python train.py --n_layer=13 --d_model=384 --n_head=6 --n_kv_head=6 --head_dim=64 --d_mlp=1024 --vocab_size=2048 --activation="swiglu" --norm="rmsnorm" --norm_place="pre" --norm_eps=1e-06 --positions="rope" --rope_base=4770.0 --rope_fraction=0.25 --qk_norm=false --attn_scale=0.125 --bias="none" --tie_embeddings=false --parallel_block=false --init="trunc" --init_std_qkv=0.0282 --init_std_o=0.0 --init_std_up=0.0282 --init_std_down=0.0 --optimizer="cautious_adamw" --lr=0.000838 --beta1=0.95 --beta2=0.98 --weight_decay=0.11 --lr_head=0.00438 --grad_clip=1.0 --warmup_steps=225 --schedule="wsd" --decay_fraction=1.0 --decay_shape="linear" --final_lr_fraction=0.1 --batch_tokens=65536 --seq_len=1024 --doc_mask=true --train_tokens=579600000 --steps=8844 --dataset="wikipedia_en"
Each number is 200 + 30 x the weight over its row's rms, rounded and kept within 0 to 999. Layers, rows and columns count from 0. The size before them is the row's rms in percent of the matrix's.

# layer 4 MLP down, 384x1024, rms 0.0347, rows 0-108, columns 384-447
090,206,209,171,208,257,183,200,211,195,208,161,200,198,196,236,207,170,212,176,234,182,163,249,195,214,186,261,155,175,255,187,231,263,223,170,207,218,209,186,172,197,176,174,186,225,214,245,220,195,222,171,166,210,189,166,157,175,243,252,163,187,193,182,216
099,204,196,223,207,211,196,203,282,251,159,193,229,160,186,263,242,212,155,217,158,213,197,229,257,262,186,200,212,162,216,159,171,111,225,186,219,228,213,175,169,204,205,218,215,259,200,194,260,182,219,164,179,197,138,206,224,218,184,153,161,220,210,205,205
101,214,167,103,171,178,179,189,187,184,234,248,196,208,169,156,179,216,191,178,171,185,181,206,246,209,198,194,224,169,226,220,234,217,156,188,209,235,214,131,190,193,214,199,203,227,171,191,141,232,200,203,196,206,250,174,187,176,129,214,238,208,236,213,148
100,221,211,161,229,191,187,241,179,151,217,206,186,196,229,195,207,208,153,219,231,206,196,202,230,246,197,200,244,236,242,189,210,205,193,146,223,178,226,288,242,167,192,200,216,224,197,235,206,231,185,234,222,173,191,129,209,178,206,186,208,202,232,190,208
097,246,226,199,140,241,241,168,186,222,170,230,191,182,196,152,221,159,262,245,173,191,175,153,177,144,113,199,159,261,209,214,234,164,202,209,207,206,195,258,210,180,174,213,215,161,195,191,179,232,212,191,235,194,222,191,155,191,178,247,220,218,236,213,176
094,177,162,236,183,175,172,221,215,220,140,181,218,208,148,205,248,150,246,163,204,176,197,232,162,242,222,250,184,195,182,239,217,202,224,208,237,290,225,185,176,184,210,241,251,205,233,192,139,204,251,217,162,212,227,142,208,266,224,216,175,248,167,177,210
090,246,161,214,174,200,208,238,202,236,212,243,192,200,147,195,164,259,250,270,241,187,186,178,192,220,199,211,227,192,155,275,221,251,225,191,157,241,195,210,184,151,181,171,184,173,245,248,137,183,188,206,226,172,221,187,227,153,153,216,215,201,212,214,200
097,179,241,231,223,230,187,147,200,220,226,149,168,241,212,210,231,203,217,203,193,157,186,267,177,154,209,251,162,197,212,150,251,166,235,155,221,236,137,156,231,234,200,175,248,236,180,191,149,199,158,207,177,230,245,196,233,214,218,189,169,225,225,204,222
099,244,209,232,212,188,211,226,197,213,221,183,288,165,245,189,209,190,187,223,175,169,187,179,172,213,195,148,240,237,210,223,212,165,193,172,216,219,221,182,170,216,207,191,158,227,200,165,136,253,195,242,191,229,205,215,190,196,197,191,200,196,203,192,194
099,206,152,191,160,188,220,150,201,193,173,222,153,262,176,186,182,233,204,211,241,219,168,172,192,192,190,239,176,161,193,215,208,180,203,158,181,254,246,269,186,213,178,181,142,170,151,170,222,174,157,215,182,224,173,165,166,218,194,206,219,211,206,203,189
103,166,264,189,227,158,191,187,163,194,188,210,231,223,191,219,209,122,216,202,182,244,193,146,183,214,188,228,259,193,250,201,168,235,170,145,272,151,219,188,218,205,211,239,182,171,194,226,166,151,143,208,234,178,228,145,203,232,201,177,248,176,195,211,209
098,234,146,195,217,250,193,218,186,231,223,163,192,162,182,207,233,223,157,174,188,221,221,199,232,197,179,179,188,234,174,262,240,208,163,206,190,224,191,193,140,258,221,209,182,230,188,173,233,183,206,217,243,264,166,248,268,228,244,202,196,213,193,189,226
108,211,160,177,198,216,195,183,196,135,175,220,167,150,131,175,193,215,202,211,233,156,175,241,226,247,203,165,228,193,188,197,195,199,167,235,215,221,195,144,205,229,210,167,191,198,184,199,191,157,222,214,237,186,246,230,273,205,192,247,194,208,187,165,201
105,183,203,238,269,179,227,167,153,229,172,215,198,211,231,138,183,205,249,251,226,204,201,210,216,199,210,156,221,196,191,156,164,221,185,220,214,246,222,192,208,193,239,199,169,225,198,168,214,200,194,172,219,182,162,229,203,220,206,165,223,238,191,213,161
094,200,220,218,227,140,164,183,222,275,200,169,204,165,185,169,206,221,210,190,217,210,239,190,204,198,225,197,236,158,212,224,190,215,175,172,189,185,190,236,182,189,215,192,153,192,223,187,210,182,192,183,242,203,232,199,175,173,227,178,206,229,160,229,203
098,214,161,180,228,226,188,169,197,206,211,177,214,176,221,197,169,206,202,186,232,220,175,208,203,168,212,193,215,212,223,188,190,263,181,150,224,182,228,192,210,226,181,209,226,195,238,239,197,192,210,212,183,201,159,204,195,198,214,212,203,129,260,196,166
094,195,262,208,255,194,207,175,227,151,179,200,182,200,147,212,146,213,205,218,215,164,245,200,278,206,189,239,205,231,210,149,202,191,234,205,163,213,197,153,209,201,215,183,215,230,241,166,253,157,216,215,206,227,181,176,187,277,229,190,233,130,209,177,153
096,216,203,114,219,195,193,150,234,230,215,225,210,231,236,209,189,178,141,203,218,209,209,239,184,201,233,226,216,160,216,166,231,202,203,182,163,204,239,216,180,229,193,181,179,165,239,204,209,197,192,153,255,178,207,172,220,204,217,174,189,153,168,188,215
100,192,233,228,191,232,165,263,220,219,230,200,216,223,200,185,213,247,216,193,159,246,148,174,187,132,208,179,240,178,231,196,118,185,192,198,180,217,201,220,256,191,183,221,187,211,192,207,196,193,186,201,181,234,194,182,143,224,186,141,244,250,257,188,147
101,198,153,179,217,144,175,199,172,218,164,225,181,201,130,198,195,231,215,235,210,197,213,225,274,183,194,208,206,206,180,215,221,179,207,218,213,165,236,167,229,209,242,226,141,164,221,175,267,223,250,200,238,193,232,161,244,221,255,183,196,185,225,222,241
097,227,166,132,226,203,183,140,225,194,272,208,218,173,138,231,168,264,227,177,233,234,183,144,199,198,198,214,182,209,211,182,224,220,229,184,233,184,189,193,221,148,249,151,201,207,210,193,224,226,206,165,195,207,239,225,203,196,220,172,186,166,254,198,191
102,191,188,230,150,205,238,200,221,187,234,159,208,263,167,200,219,159,193,265,210,217,191,184,197,188,178,182,217,208,207,274,200,204,238,183,150,158,195,174,230,216,187,225,203,234,185,207,177,237,189,175,190,226,183,133,223,201,204,240,183,192,188,242,209
097,241,184,186,263,199,204,156,158,164,192,185,159,188,193,189,189,216,203,188,244,176,202,212,215,223,215,166,186,166,194,223,153,227,192,209,199,164,232,130,190,249,219,229,160,248,160,202,241,163,248,202,215,228,237,198,176,229,224,279,234,137,186,210,202
102,197,160,155,193,221,126,238,197,242,214,182,209,290,230,227,183,216,181,188,235,202,131,220,185,240,205,235,187,185,181,223,197,199,146,210,198,188,219,237,160,182,211,240,165,138,221,182,234,182,223,161,196,126,187,187,258,203,138,172,178,191,209,141,201
098,195,215,203,190,143,212,195,198,211,133,247,191,191,187,189,211,214,204,253,152,234,209,183,216,236,236,171,205,182,215,194,213,228,192,186,234,192,201,138,172,208,220,210,170,149,201,204,191,232,159,198,163,201,186,147,187,212,203,217,189,171,239,164,216
100,199,142,190,229,219,192,223,194,250,186,183,202,226,230,200,198,219,211,202,172,173,163,204,227,182,216,214,256,184,227,221,207,180,231,221,221,231,235,237,210,205,172,147,217,194,193,231,210,219,215,200,193,224,212,194,236,198,246,184,200,211,193,202,187
105,186,229,240,224,179,144,187,187,143,193,175,202,175,203,183,200,222,160,186,189,169,209,232,238,152,216,209,202,233,174,197,192,181,197,220,162,202,213,165,147,242,259,209,208,207,194,192,203,260,165,187,182,220,152,187,207,266,245,208,213,213,177,206,208
096,224,168,202,213,205,233,189,214,170,239,175,176,224,198,193,228,214,225,215,184,231,197,249,215,149,200,214,272,186,216,164,173,125,201,246,290,183,194,233,235,217,155,199,211,198,211,189,219,214,220,190,192,192,201,259,209,164,216,232,260,203,213,226,221
099,186,199,158,213,239,177,231,141,167,234,224,218,221,221,208,161,212,198,163,233,170,189,226,221,200,248,215,211,163,198,223,230,165,251,160,203,246,210,203,189,231,171,167,258,226,233,197,198,177,199,164,174,184,230,184,227,227,199,219,195,200,167,177,166
115,200,263,235,179,154,140,190,157,200,181,179,196,190,150,216,210,172,219,211,149,209,146,166,193,190,210,184,195,204,213,245,229,251,196,164,256,162,194,142,180,191,194,220,135,215,138,213,186,192,151,177,166,169,177,267,216,177,200,220,205,210,186,158,280
106,200,252,232,179,194,244,223,219,198,178,157,198,203,197,226,222,222,201,230,230,239,194,155,224,189,187,202,181,161,188,201,224,245,135,258,231,170,172,226,201,239,195,212,190,218,183,235,204,109,248,248,203,183,149,205,183,233,216,228,198,217,162,210,191
095,203,220,211,217,189,146,223,186,161,256,194,221,193,204,204,142,280,196,184,214,242,209,177,216,137,191,195,202,190,158,230,209,234,217,245,189,232,181,184,165,211,179,212,206,181,244,226,162,208,238,176,243,201,195,202,180,208,207,189,196,214,257,210,244
106,162,173,129,210,221,217,210,143,218,188,165,184,204,199,223,196,210,156,272,167,201,177,197,146,182,192,212,224,207,236,191,220,203,193,174,274,207,218,262,203,135,192,238,203,205,200,234,181,222,183,196,220,215,207,189,170,206,175,184,197,208,123,152,176
101,215,194,206,213,167,230,173,241,173,218,211,186,178,160,190,181,179,196,250,154,200,190,217,208,213,209,168,176,136,177,162,161,161,158,193,213,228,245,219,175,238,165,189,207,243,156,270,222,197,239,192,155,203,181,219,168,225,166,224,204,224,231,213,178
097,177,225,224,192,203,188,239,178,205,182,246,208,231,226,215,200,214,181,221,238,251,190,205,228,201,156,188,183,286,201,196,203,248,226,194,222,170,158,161,203,174,206,232,246,195,197,179,176,132,199,175,189,158,184,164,181,208,242,231,174,249,237,236,136
107,239,246,208,266,216,172,242,189,194,180,193,203,214,193,167,184,187,214,201,183,221,226,198,180,189,195,184,215,141,219,224,221,138,205,219,252,220,225,203,181,192,235,239,136,206,194,213,237,180,190,229,143,231,218,176,173,231,209,226,144,186,197,220,221
104,175,232,179,171,231,183,213,148,163,235,235,185,247,215,172,183,227,223,200,225,188,176,154,180,169,179,204,216,230,185,231,116,229,270,213,208,240,179,177,260,142,193,176,185,163,177,182,206,160,196,234,147,202,212,170,157,237,240,192,137,212,211,221,199
107,202,205,187,185,191,193,164,231,193,187,200,240,228,166,210,230,206,199,200,214,188,183,203,170,171,193,192,251,219,186,204,163,201,174,225,196,226,218,232,170,193,128,255,188,114,213,206,235,184,175,205,189,219,212,170,210,232,209,138,237,187,217,231,198
098,173,244,144,210,271,166,222,140,175,246,221,166,191,128,182,216,197,173,223,221,151,162,231,192,171,263,185,203,206,153,207,178,236,178,200,194,262,197,207,224,149,217,217,177,193,187,129,262,195,210,231,269,203,223,239,230,183,199,236,190,207,210,171,236
091,244,196,205,194,248,222,181,181,192,208,186,196,178,127,222,235,256,193,167,201,205,194,207,214,217,235,237,221,237,209,192,177,219,231,222,189,308,198,215,232,207,215,160,181,186,146,132,213,158,192,199,169,220,193,181,224,167,176,153,217,237,206,168,167
098,162,201,210,176,237,218,211,187,229,244,223,249,171,245,195,209,234,208,185,195,175,161,227,192,155,249,229,239,201,196,237,146,223,188,198,161,202,186,130,150,240,157,194,243,150,204,214,218,160,192,223,183,236,194,172,227,280,219,183,206,180,221,234,174
093,198,175,202,211,205,185,215,234,211,180,239,185,143,246,262,224,168,157,186,185,225,217,212,180,238,191,157,205,198,201,167,176,206,205,209,188,223,199,234,186,234,179,229,189,198,251,196,178,190,239,132,185,196,210,184,196,185,151,201,188,204,218,192,245
103,169,177,202,223,188,172,216,200,232,242,175,187,201,191,196,195,214,172,193,193,224,206,206,195,154,244,197,239,291,185,197,224,233,217,142,221,169,286,200,208,256,255,168,200,220,189,168,192,199,200,183,153,212,200,178,210,199,190,206,249,236,175,199,192
103,233,194,172,221,193,175,219,226,193,152,220,182,177,202,199,191,197,197,164,246,228,226,177,214,180,215,170,155,203,119,242,230,275,199,149,198,217,173,246,175,194,188,213,188,208,215,194,195,206,217,178,159,159,229,152,186,252,190,219,183,251,212,217,228
104,261,197,197,225,216,175,167,163,158,177,180,189,250,201,249,242,174,214,201,207,176,185,240,177,185,163,240,188,212,186,210,167,220,219,162,194,237,214,184,200,208,220,145,163,199,199,234,218,191,127,201,224,231,197,219,153,186,229,152,161,210,155,213,234
094,162,219,199,198,219,185,250,264,221,232,199,175,204,186,158,204,162,232,138,169,217,166,241,184,255,169,191,213,165,163,231,194,228,161,204,186,191,174,278,230,191,229,184,209,205,244,250,184,195,170,220,216,158,213,226,211,185,200,193,201,230,182,240,218
097,182,203,225,176,220,188,195,202,192,206,181,195,185,160,202,187,255,190,220,209,216,210,229,197,160,249,163,205,184,171,220,218,219,195,187,204,168,197,180,259,177,176,155,229,206,214,251,178,137,238,205,209,164,176,239,182,175,176,247,202,176,151,185,166
100,213,219,209,224,207,235,207,170,161,241,183,188,221,213,190,180,183,140,214,196,189,216,251,256,222,195,187,222,270,246,218,176,249,191,191,248,157,255,192,179,217,217,208,249,164,196,251,195,132,162,240,166,232,168,192,186,207,191,237,214,190,156,193,188
092,232,245,187,213,200,200,219,193,247,202,186,161,160,199,213,205,239,166,190,197,162,212,177,168,128,127,237,162,198,192,181,183,178,163,218,204,171,172,212,228,201,115,195,171,184,183,185,229,207,210,229,218,219,189,181,213,251,184,199,183,214,162,229,253
100,188,212,206,227,191,187,192,227,230,222,193,140,187,172,197,200,233,239,247,182,196,216,177,214,198,211,200,196,232,167,221,214,240,230,205,197,202,224,192,212,195,191,153,217,186,198,219,230,195,181,113,190,177,240,153,175,221,172,202,189,151,198,173,211
098,169,198,219,171,229,233,244,198,178,206,212,160,197,191,194,283,204,197,225,179,147,235,195,159,170,176,170,216,176,170,257,186,165,198,160,221,202,112,177,199,194,257,210,211,225,189,127,208,170,150,203,190,185,202,234,220,208,191,195,207,225,235,160,240
105,213,214,140,202,190,242,195,175,196,165,181,198,199,196,183,211,197,231,159,201,194,241,200,302,199,182,209,235,188,206,255,204,165,147,231,177,213,202,174,237,234,262,176,206,222,169,183,204,163,186,255,215,191,212,170,246,204,184,208,201,203,193,193,161
107,225,267,253,248,190,187,247,227,129,181,233,201,211,187,169,167,237,193,181,160,255,186,195,218,255,212,184,221,247,224,236,139,178,199,160,171,191,209,230,203,181,174,219,186,185,145,210,181,218,209,187,255,179,144,209,220,199,177,154,177,202,222,224,174
100,244,214,256,237,195,230,216,158,184,200,140,182,199,238,184,196,169,233,234,225,164,209,173,211,197,224,191,209,175,200,145,234,170,235,155,234,229,189,186,164,222,198,219,187,231,204,181,210,166,183,237,186,206,167,181,212,197,201,173,192,182,195,189,148
104,199,202,146,185,208,181,169,157,251,207,142,206,141,224,203,233,228,197,190,150,198,223,229,224,175,191,189,246,170,215,177,178,226,183,233,209,238,184,200,137,193,213,202,139,169,173,194,181,165,207,178,135,201,238,172,210,198,236,192,221,209,223,203,219
089,172,207,202,231,202,179,138,268,184,191,175,212,206,165,177,159,192,192,163,295,167,196,217,211,184,201,219,238,260,194,278,182,191,194,195,200,248,221,114,190,218,194,238,237,185,171,237,239,221,203,200,136,188,198,181,222,189,215,211,181,207,240,200,201
107,192,163,219,242,229,175,225,204,219,222,166,239,166,190,212,200,173,215,139,208,193,157,216,182,221,176,210,196,194,199,185,205,162,201,197,246,236,196,206,167,212,130,171,223,224,231,156,293,188,217,182,180,180,208,237,179,192,225,189,221,177,173,252,136
103,237,172,162,217,187,231,250,196,270,207,220,220,182,177,260,219,205,193,185,203,223,206,264,182,192,192,212,200,237,197,195,191,191,136,207,198,201,229,188,198,223,223,143,171,177,187,197,140,175,189,192,243,158,159,216,236,176,189,169,190,195,231,222,146
102,243,158,189,195,215,209,240,177,185,242,237,213,222,303,154,164,172,169,174,176,193,196,240,176,232,215,173,224,204,221,175,202,168,177,203,197,236,254,227,274,174,190,288,193,178,215,211,214,172,208,185,206,172,166,198,212,168,204,169,199,195,237,240,238
100,189,198,217,169,212,220,205,176,176,217,198,168,183,200,253,177,157,215,189,185,174,211,177,217,200,203,220,237,214,222,209,147,196,184,223,253,175,260,152,217,196,163,240,233,206,194,215,215,228,176,205,195,288,198,206,196,187,208,199,191,199,197,185,186
100,220,203,211,222,192,177,185,177,237,190,243,176,201,200,180,229,203,125,212,211,224,233,186,173,168,203,226,215,172,186,171,203,167,181,194,139,166,167,167,201,179,202,232,208,200,252,200,203,219,233,217,199,212,200,195,197,189,164,224,201,195,235,213,183
093,278,219,240,220,199,220,219,176,156,195,237,220,214,181,212,232,210,194,195,232,210,237,189,191,205,245,228,198,191,163,177,194,166,199,171,156,175,182,229,222,187,183,178,211,216,173,197,197,189,226,172,208,164,267,202,177,144,214,191,203,227,191,204,184
101,180,225,216,188,184,180,200,255,202,207,235,201,136,203,165,235,203,229,200,167,229,235,240,205,249,175,204,259,176,195,228,156,241,166,184,225,209,236,191,217,190,162,216,183,266,186,260,207,178,207,186,202,210,200,200,182,197,225,190,237,198,162,191,228
098,227,229,146,190,198,235,232,187,210,207,176,238,148,239,185,257,182,179,234,211,205,191,217,142,198,183,179,147,185,241,190,225,200,215,153,200,190,187,258,223,254,192,208,209,208,242,170,173,169,161,230,109,209,164,198,192,201,211,206,192,184,206,216,214
089,178,245,176,183,201,149,281,168,210,267,165,178,143,184,204,193,200,181,185,207,163,154,176,210,236,182,233,201,256,203,174,186,240,221,193,220,123,222,162,190,172,192,217,144,118,185,204,186,187,193,146,217,159,234,211,182,232,198,194,209,188,228,208,226
112,155,223,202,185,143,264,189,202,172,213,208,226,230,147,180,242,213,160,208,179,210,197,206,234,233,212,230,195,267,160,231,208,230,194,205,231,197,226,166,211,272,246,192,198,253,208,222,205,207,214,193,228,217,202,174,173,188,203,249,218,208,204,180,166
106,216,212,162,212,207,181,193,191,185,144,195,166,218,175,192,205,210,245,192,255,222,206,234,224,181,217,229,157,177,201,217,160,224,254,211,244,206,182,224,267,171,146,233,199,166,207,184,215,170,221,204,206,213,204,140,207,276,227,112,218,182,219,206,257
093,149,225,178,220,206,195,212,226,139,214,222,175,190,230,161,222,174,268,235,192,203,239,220,188,201,179,193,203,238,207,219,221,172,216,227,208,213,225,260,188,202,222,170,217,248,166,228,227,207,222,232,169,177,204,188,222,199,192,191,193,201,176,232,134
098,208,227,264,185,162,181,182,206,192,161,186,194,201,203,168,212,179,131,214,193,215,158,181,178,232,183,246,218,100,188,234,154,207,229,187,178,160,203,224,180,216,201,214,198,235,192,175,165,133,169,163,169,141,185,212,259,199,200,226,188,229,108,208,160
099,219,196,166,184,200,212,184,190,209,179,204,225,220,188,188,220,143,176,220,245,220,202,200,249,244,202,197,221,176,221,248,153,183,151,184,240,218,253,206,178,183,221,228,137,197,176,173,188,174,198,195,158,163,184,213,213,236,214,216,182,198,161,229,236
093,202,238,229,184,227,216,190,194,168,192,221,206,212,234,187,216,198,203,174,258,207,169,158,225,158,219,216,149,153,220,232,180,233,200,191,204,180,175,149,151,213,170,182,195,140,281,171,258,182,174,163,215,184,226,221,165,188,250,224,208,236,236,226,252
099,184,196,213,207,214,216,194,204,210,180,215,226,189,203,251,199,216,156,210,175,210,94,256,187,196,194,221,256,196,217,247,231,223,187,196,187,198,203,302,191,177,187,180,189,224,214,204,207,172,211,189,217,174,249,192,212,206,229,171,186,200,161,206,199
107,190,168,226,197,229,242,161,259,202,191,164,179,179,268,203,207,229,185,192,220,227,210,186,239,227,187,252,189,225,159,193,230,150,205,219,172,207,172,218,153,215,195,240,216,202,203,155,173,262,205,204,232,248,111,191,154,196,244,172,164,201,164,250,151
102,175,212,186,205,217,227,218,189,195,188,258,205,181,189,190,201,228,219,213,185,214,170,210,253,203,262,266,201,171,166,216,194,178,205,210,213,195,193,142,216,171,238,205,126,230,136,141,146,225,171,216,216,212,193,226,220,248,167,197,148,155,181,185,226
092,191,200,277,233,181,223,182,195,197,202,222,211,239,191,167,180,203,202,190,184,157,174,197,172,171,157,193,193,200,265,161,184,216,189,224,171,193,198,106,241,194,253,191,220,256,203,139,161,200,170,211,201,188,235,219,175,109,196,250,191,174,128,221,218
104,120,193,210,143,200,202,205,142,172,201,216,179,161,150,254,210,219,232,235,178,223,198,248,264,188,166,164,240,257,272,265,181,193,181,260,199,240,161,197,202,250,214,211,163,219,245,220,253,148,138,210,214,203,296,206,242,169,177,192,233,153,220,188,179
101,237,228,214,232,203,196,214,203,145,173,180,183,178,188,214,209,186,141,184,196,185,154,201,184,182,163,213,187,117,192,164,161,222,185,194,174,226,208,211,170,247,231,161,229,248,164,216,181,154,238,188,175,250,224,155,221,198,149,214,178,239,160,201,213
097,221,146,231,182,185,260,196,240,228,148,190,199,259,179,218,211,216,248,224,195,250,176,174,215,185,167,198,189,240,241,209,232,170,209,208,229,155,159,250,206,172,143,199,160,184,213,235,208,250,217,237,258,176,182,188,180,237,156,230,183,224,206,190,201
099,254,219,184,205,214,206,209,189,144,229,213,180,253,209,209,201,199,178,203,176,181,196,187,243,180,202,215,201,242,231,179,225,171,202,194,237,173,186,144,160,167,258,246,167,247,182,224,207,185,161,198,158,160,262,189,184,157,214,149,203,204,211,189,213
096,222,141,180,238,200,156,222,153,196,236,234,184,167,268,181,179,238,201,187,204,168,187,207,178,195,194,223,187,231,213,191,163,242,254,181,206,191,192,178,163,194,181,245,201,161,246,199,201,209,238,174,158,247,205,235,210,180,215,203,160,248,176,188,235
107,203,177,217,202,150,213,154,153,218,188,182,212,188,152,180,201,252,197,141,269,229,173,228,134,221,223,232,215,208,165,241,189,250,252,226,152,188,206,184,228,147,215,170,177,156,186,238,190,183,251,218,246,198,161,218,254,215,179,192,176,205,161,221,191
099,204,171,170,242,202,236,121,185,218,165,249,199,228,182,175,165,199,179,183,160,197,191,194,203,179,210,198,172,204,226,197,198,198,212,172,168,224,151,173,161,172,176,134,164,236,185,181,196,270,160,254,147,170,174,169,229,245,191,156,145,218,170,203,183
098,183,196,241,204,205,251,175,216,213,175,160,207,231,252,192,200,213,183,234,220,164,216,223,196,215,272,206,195,164,170,254,214,126,208,205,224,218,198,176,212,189,210,172,228,183,175,210,185,243,182,228,202,172,161,205,184,188,182,208,147,197,211,151,208
095,190,131,213,205,158,193,159,225,183,187,221,214,228,240,133,192,209,137,217,265,198,203,217,183,226,190,163,225,196,189,224,170,161,183,220,210,222,218,204,181,221,176,168,177,213,241,189,226,169,171,173,176,214,162,203,196,186,200,222,195,199,195,236,201
104,164,147,162,166,137,208,210,192,166,192,175,196,194,227,225,172,208,159,184,187,204,170,228,169,212,211,174,240,146,246,162,231,138,225,201,220,234,186,201,203,193,211,197,210,226,283,196,163,255,204,165,167,245,235,159,230,169,199,201,223,212,224,192,153
107,192,248,136,217,136,194,235,179,200,181,243,175,205,213,199,213,137,166,194,189,170,250,192,231,234,204,244,152,207,162,146,174,223,202,142,165,214,232,201,197,234,209,163,218,159,235,227,88,240,153,212,151,216,221,229,195,198,246,216,236,172,216,178,225
102,176,152,212,227,215,187,262,195,199,242,173,225,132,235,147,222,175,222,239,187,199,139,179,178,221,227,236,216,204,244,174,250,190,181,220,225,176,184,184,155,186,217,197,202,192,159,175,219,256,150,164,202,244,178,165,198,126,195,206,212,177,167,224,209
100,173,191,230,182,246,244,179,234,193,241,135,233,177,191,176,212,171,259,241,193,219,177,154,190,156,196,154,207,192,282,187,192,196,218,200,210,215,215,192,201,218,200,199,181,221,214,210,252,190,211,212,184,244,228,281,191,175,201,176,209,239,188,235,171
135,173,174,198,216,250,171,258,204,221,255,202,192,175,178,257,208,131,158,193,232,172,225,156,243,215,191,214,229,203,219,211,261,182,228,200,222,176,249,218,166,232,159,256,223,253,207,200,190,190,184,197,214,204,173,187,253,219,198,183,189,153,234,191,191
098,201,235,228,162,180,222,201,169,167,177,206,188,243,222,184,215,235,170,210,230,184,192,220,250,153,220,188,154,214,158,186,225,138,209,152,222,222,178,198,236,220,177,154,235,268,162,261,262,179,217,190,196,208,151,158,132,203,135,215,253,187,222,166,233
098,195,184,201,167,186,222,168,213,185,214,191,186,171,176,171,180,231,211,240,191,130,206,195,211,230,238,233,211,229,153,199,198,232,183,202,128,222,164,139,225,185,237,190,207,208,231,190,226,190,177,196,212,207,211,233,225,202,177,186,188,174,149,123,216
098,242,158,222,141,203,172,216,189,244,230,209,208,222,212,178,186,178,177,250,176,151,195,250,171,215,176,244,216,211,232,169,190,166,210,240,181,242,200,175,180,198,145,228,186,163,245,182,188,249,170,174,198,194,212,197,230,214,200,235,168,206,203,235,233
100,168,199,199,227,206,146,185,197,168,164,192,225,272,210,179,211,172,246,240,216,218,246,209,239,189,214,201,247,189,234,213,211,206,220,236,172,142,194,223,235,204,142,223,217,185,198,238,239,212,225,178,231,181,184,153,223,241,168,170,207,203,143,247,212
097,162,219,249,211,186,203,183,196,188,184,132,178,215,193,215,211,196,237,151,138,184,167,255,185,212,215,163,172,187,206,181,218,216,175,222,163,182,164,183,183,185,217,213,191,182,222,248,199,235,156,234,193,217,177,214,226,258,184,134,197,165,180,246,204
093,209,213,175,173,143,208,175,220,202,217,179,188,165,177,219,212,187,134,202,145,158,217,192,245,212,265,193,197,230,250,204,190,137,146,217,215,210,182,194,227,191,230,186,156,188,192,213,180,122,165,180,173,189,142,183,203,200,206,190,223,191,195,199,168
094,147,180,226,199,229,159,225,157,150,150,146,211,169,212,152,200,219,197,235,165,194,195,170,180,185,211,235,248,174,189,213,167,184,200,191,201,254,173,212,183,292,253,217,215,209,200,133,150,218,167,212,155,222,191,190,232,193,158,226,170,194,183,193,172
100,185,190,179,193,211,181,149,167,204,228,209,177,203,176,215,198,267,213,214,169,262,171,220,182,152,203,185,151,241,183,195,183,226,189,223,236,203,137,199,201,202,177,168,177,215,210,150,216,175,131,191,188,166,135,166,200,257,197,197,229,202,236,172,186
102,212,130,250,157,181,179,175,233,171,198,139,220,184,166,216,226,191,133,223,240,200,201,216,194,147,153,221,174,189,215,230,203,182,167,220,200,171,171,177,214,163,187,152,214,219,198,205,212,193,217,219,192,215,180,257,184,213,200,197,192,207,206,222,176
101,246,172,221,132,262,234,223,216,210,158,230,150,152,179,229,197,200,178,182,218,134,213,234,220,142,190,221,186,179,229,219,150,147,214,222,129,218,147,222,200,221,218,233,230,184,257,188,207,193,176,223,221,246,199,229,199,207,245,205,163,197,163,200,119
104,247,206,174,213,128,220,215,220,227,148,205,196,162,203,233,186,211,235,225,204,170,179,200,150,224,170,189,186,263,174,229,200,184,181,166,188,249,193,203,243,190,221,173,192,195,154,212,192,182,197,209,189,191,180,188,223,220,223,181,133,184,219,185,165
104,205,191,224,214,209,191,209,154,208,144,183,213,192,268,175,232,139,165,194,216,172,133,225,231,168,219,157,165,212,241,216,202,201,213,226,182,151,191,203,204,161,138,175,210,189,208,157,190,195,225,194,219,177,214,265,189,183,162,201,168,212,129,232,200
105,257,199,153,241,206,195,191,181,172,187,234,229,237,225,249,218,202,227,142,163,232,214,208,232,235,225,235,182,220,174,213,171,163,173,200,189,156,220,185,250,155,195,195,178,241,176,184,191,183,224,165,206,188,190,182,164,218,221,214,201,256,195,214,194
099,215,170,243,197,206,195,177,253,204,192,175,195,205,201,180,214,193,219,230,209,181,230,198,195,243,189,203,242,201,222,229,209,217,204,205,161,249,200,234,240,194,176,183,212,180,242,174,215,207,185,219,164,200,240,185,190,198,227,189,189,214,214,268,142
099,215,253,218,237,247,228,213,210,203,213,177,197,219,247,197,215,192,194,160,233,195,163,172,228,163,255,211,245,158,222,176,209,201,169,189,140,150,197,199,229,211,134,239,230,158,223,194,210,154,181,186,164,205,258,251,188,167,195,210,199,173,214,200,244
102,196,216,267,223,186,158,201,209,236,183,217,236,200,223,223,213,216,219,244,157,242,174,235,180,240,209,213,229,175,241,141,170,255,156,178,250,184,210,186,185,201,213,212,174,239,237,215,199,206,174,186,194,231,207,210,169,232,181,195,209,204,203,241,198
106,240,215,225,208,248,187,196,197,189,204,151,177,164,195,199,221,239,235,183,212,184,220,201,230,179,151,209,214,241,212,227,190,202,207,234,206,224,182,200,216,219,156,138,169,212,162,184,173,172,246,224,186,256,219,266,208,201,202,201,214,161,247,195,193
105,184,202,206,196,190,215,246,209,202,170,249,191,182,177,194,176,153,245,189,208,197,193,222,208,199,218,195,189,207,230,190,200,172,190,258,170,192,218,201,154,211,178,170,197,194,163,233,220,216,146,193,230,160,216,187,167,138,202,218,217,226,174,175,151
097,238,175,222,187,241,160,223,219,159,215,219,220,197,132,156,126,146,113,236,251,219,213,152,259,200,153,198,180,147,191,224,155,210,183,160,174,186,221,217,236,172,162,225,222,181,222,189,146,184,185,232,180,237,217,221,206,196,249,194,175,180,201,173,204
096,255,155,174,186,228,179,224,180,168,198,197,190,193,225,230,165,163,204,199,202,215,195,249,200,237,167,227,203,195,195,166,222,216,185,245,198,209,252,190,185,190,174,198,155,160,257,211,191,193,204,191,241,174,203,215,225,189,212,191,222,195,183,234,222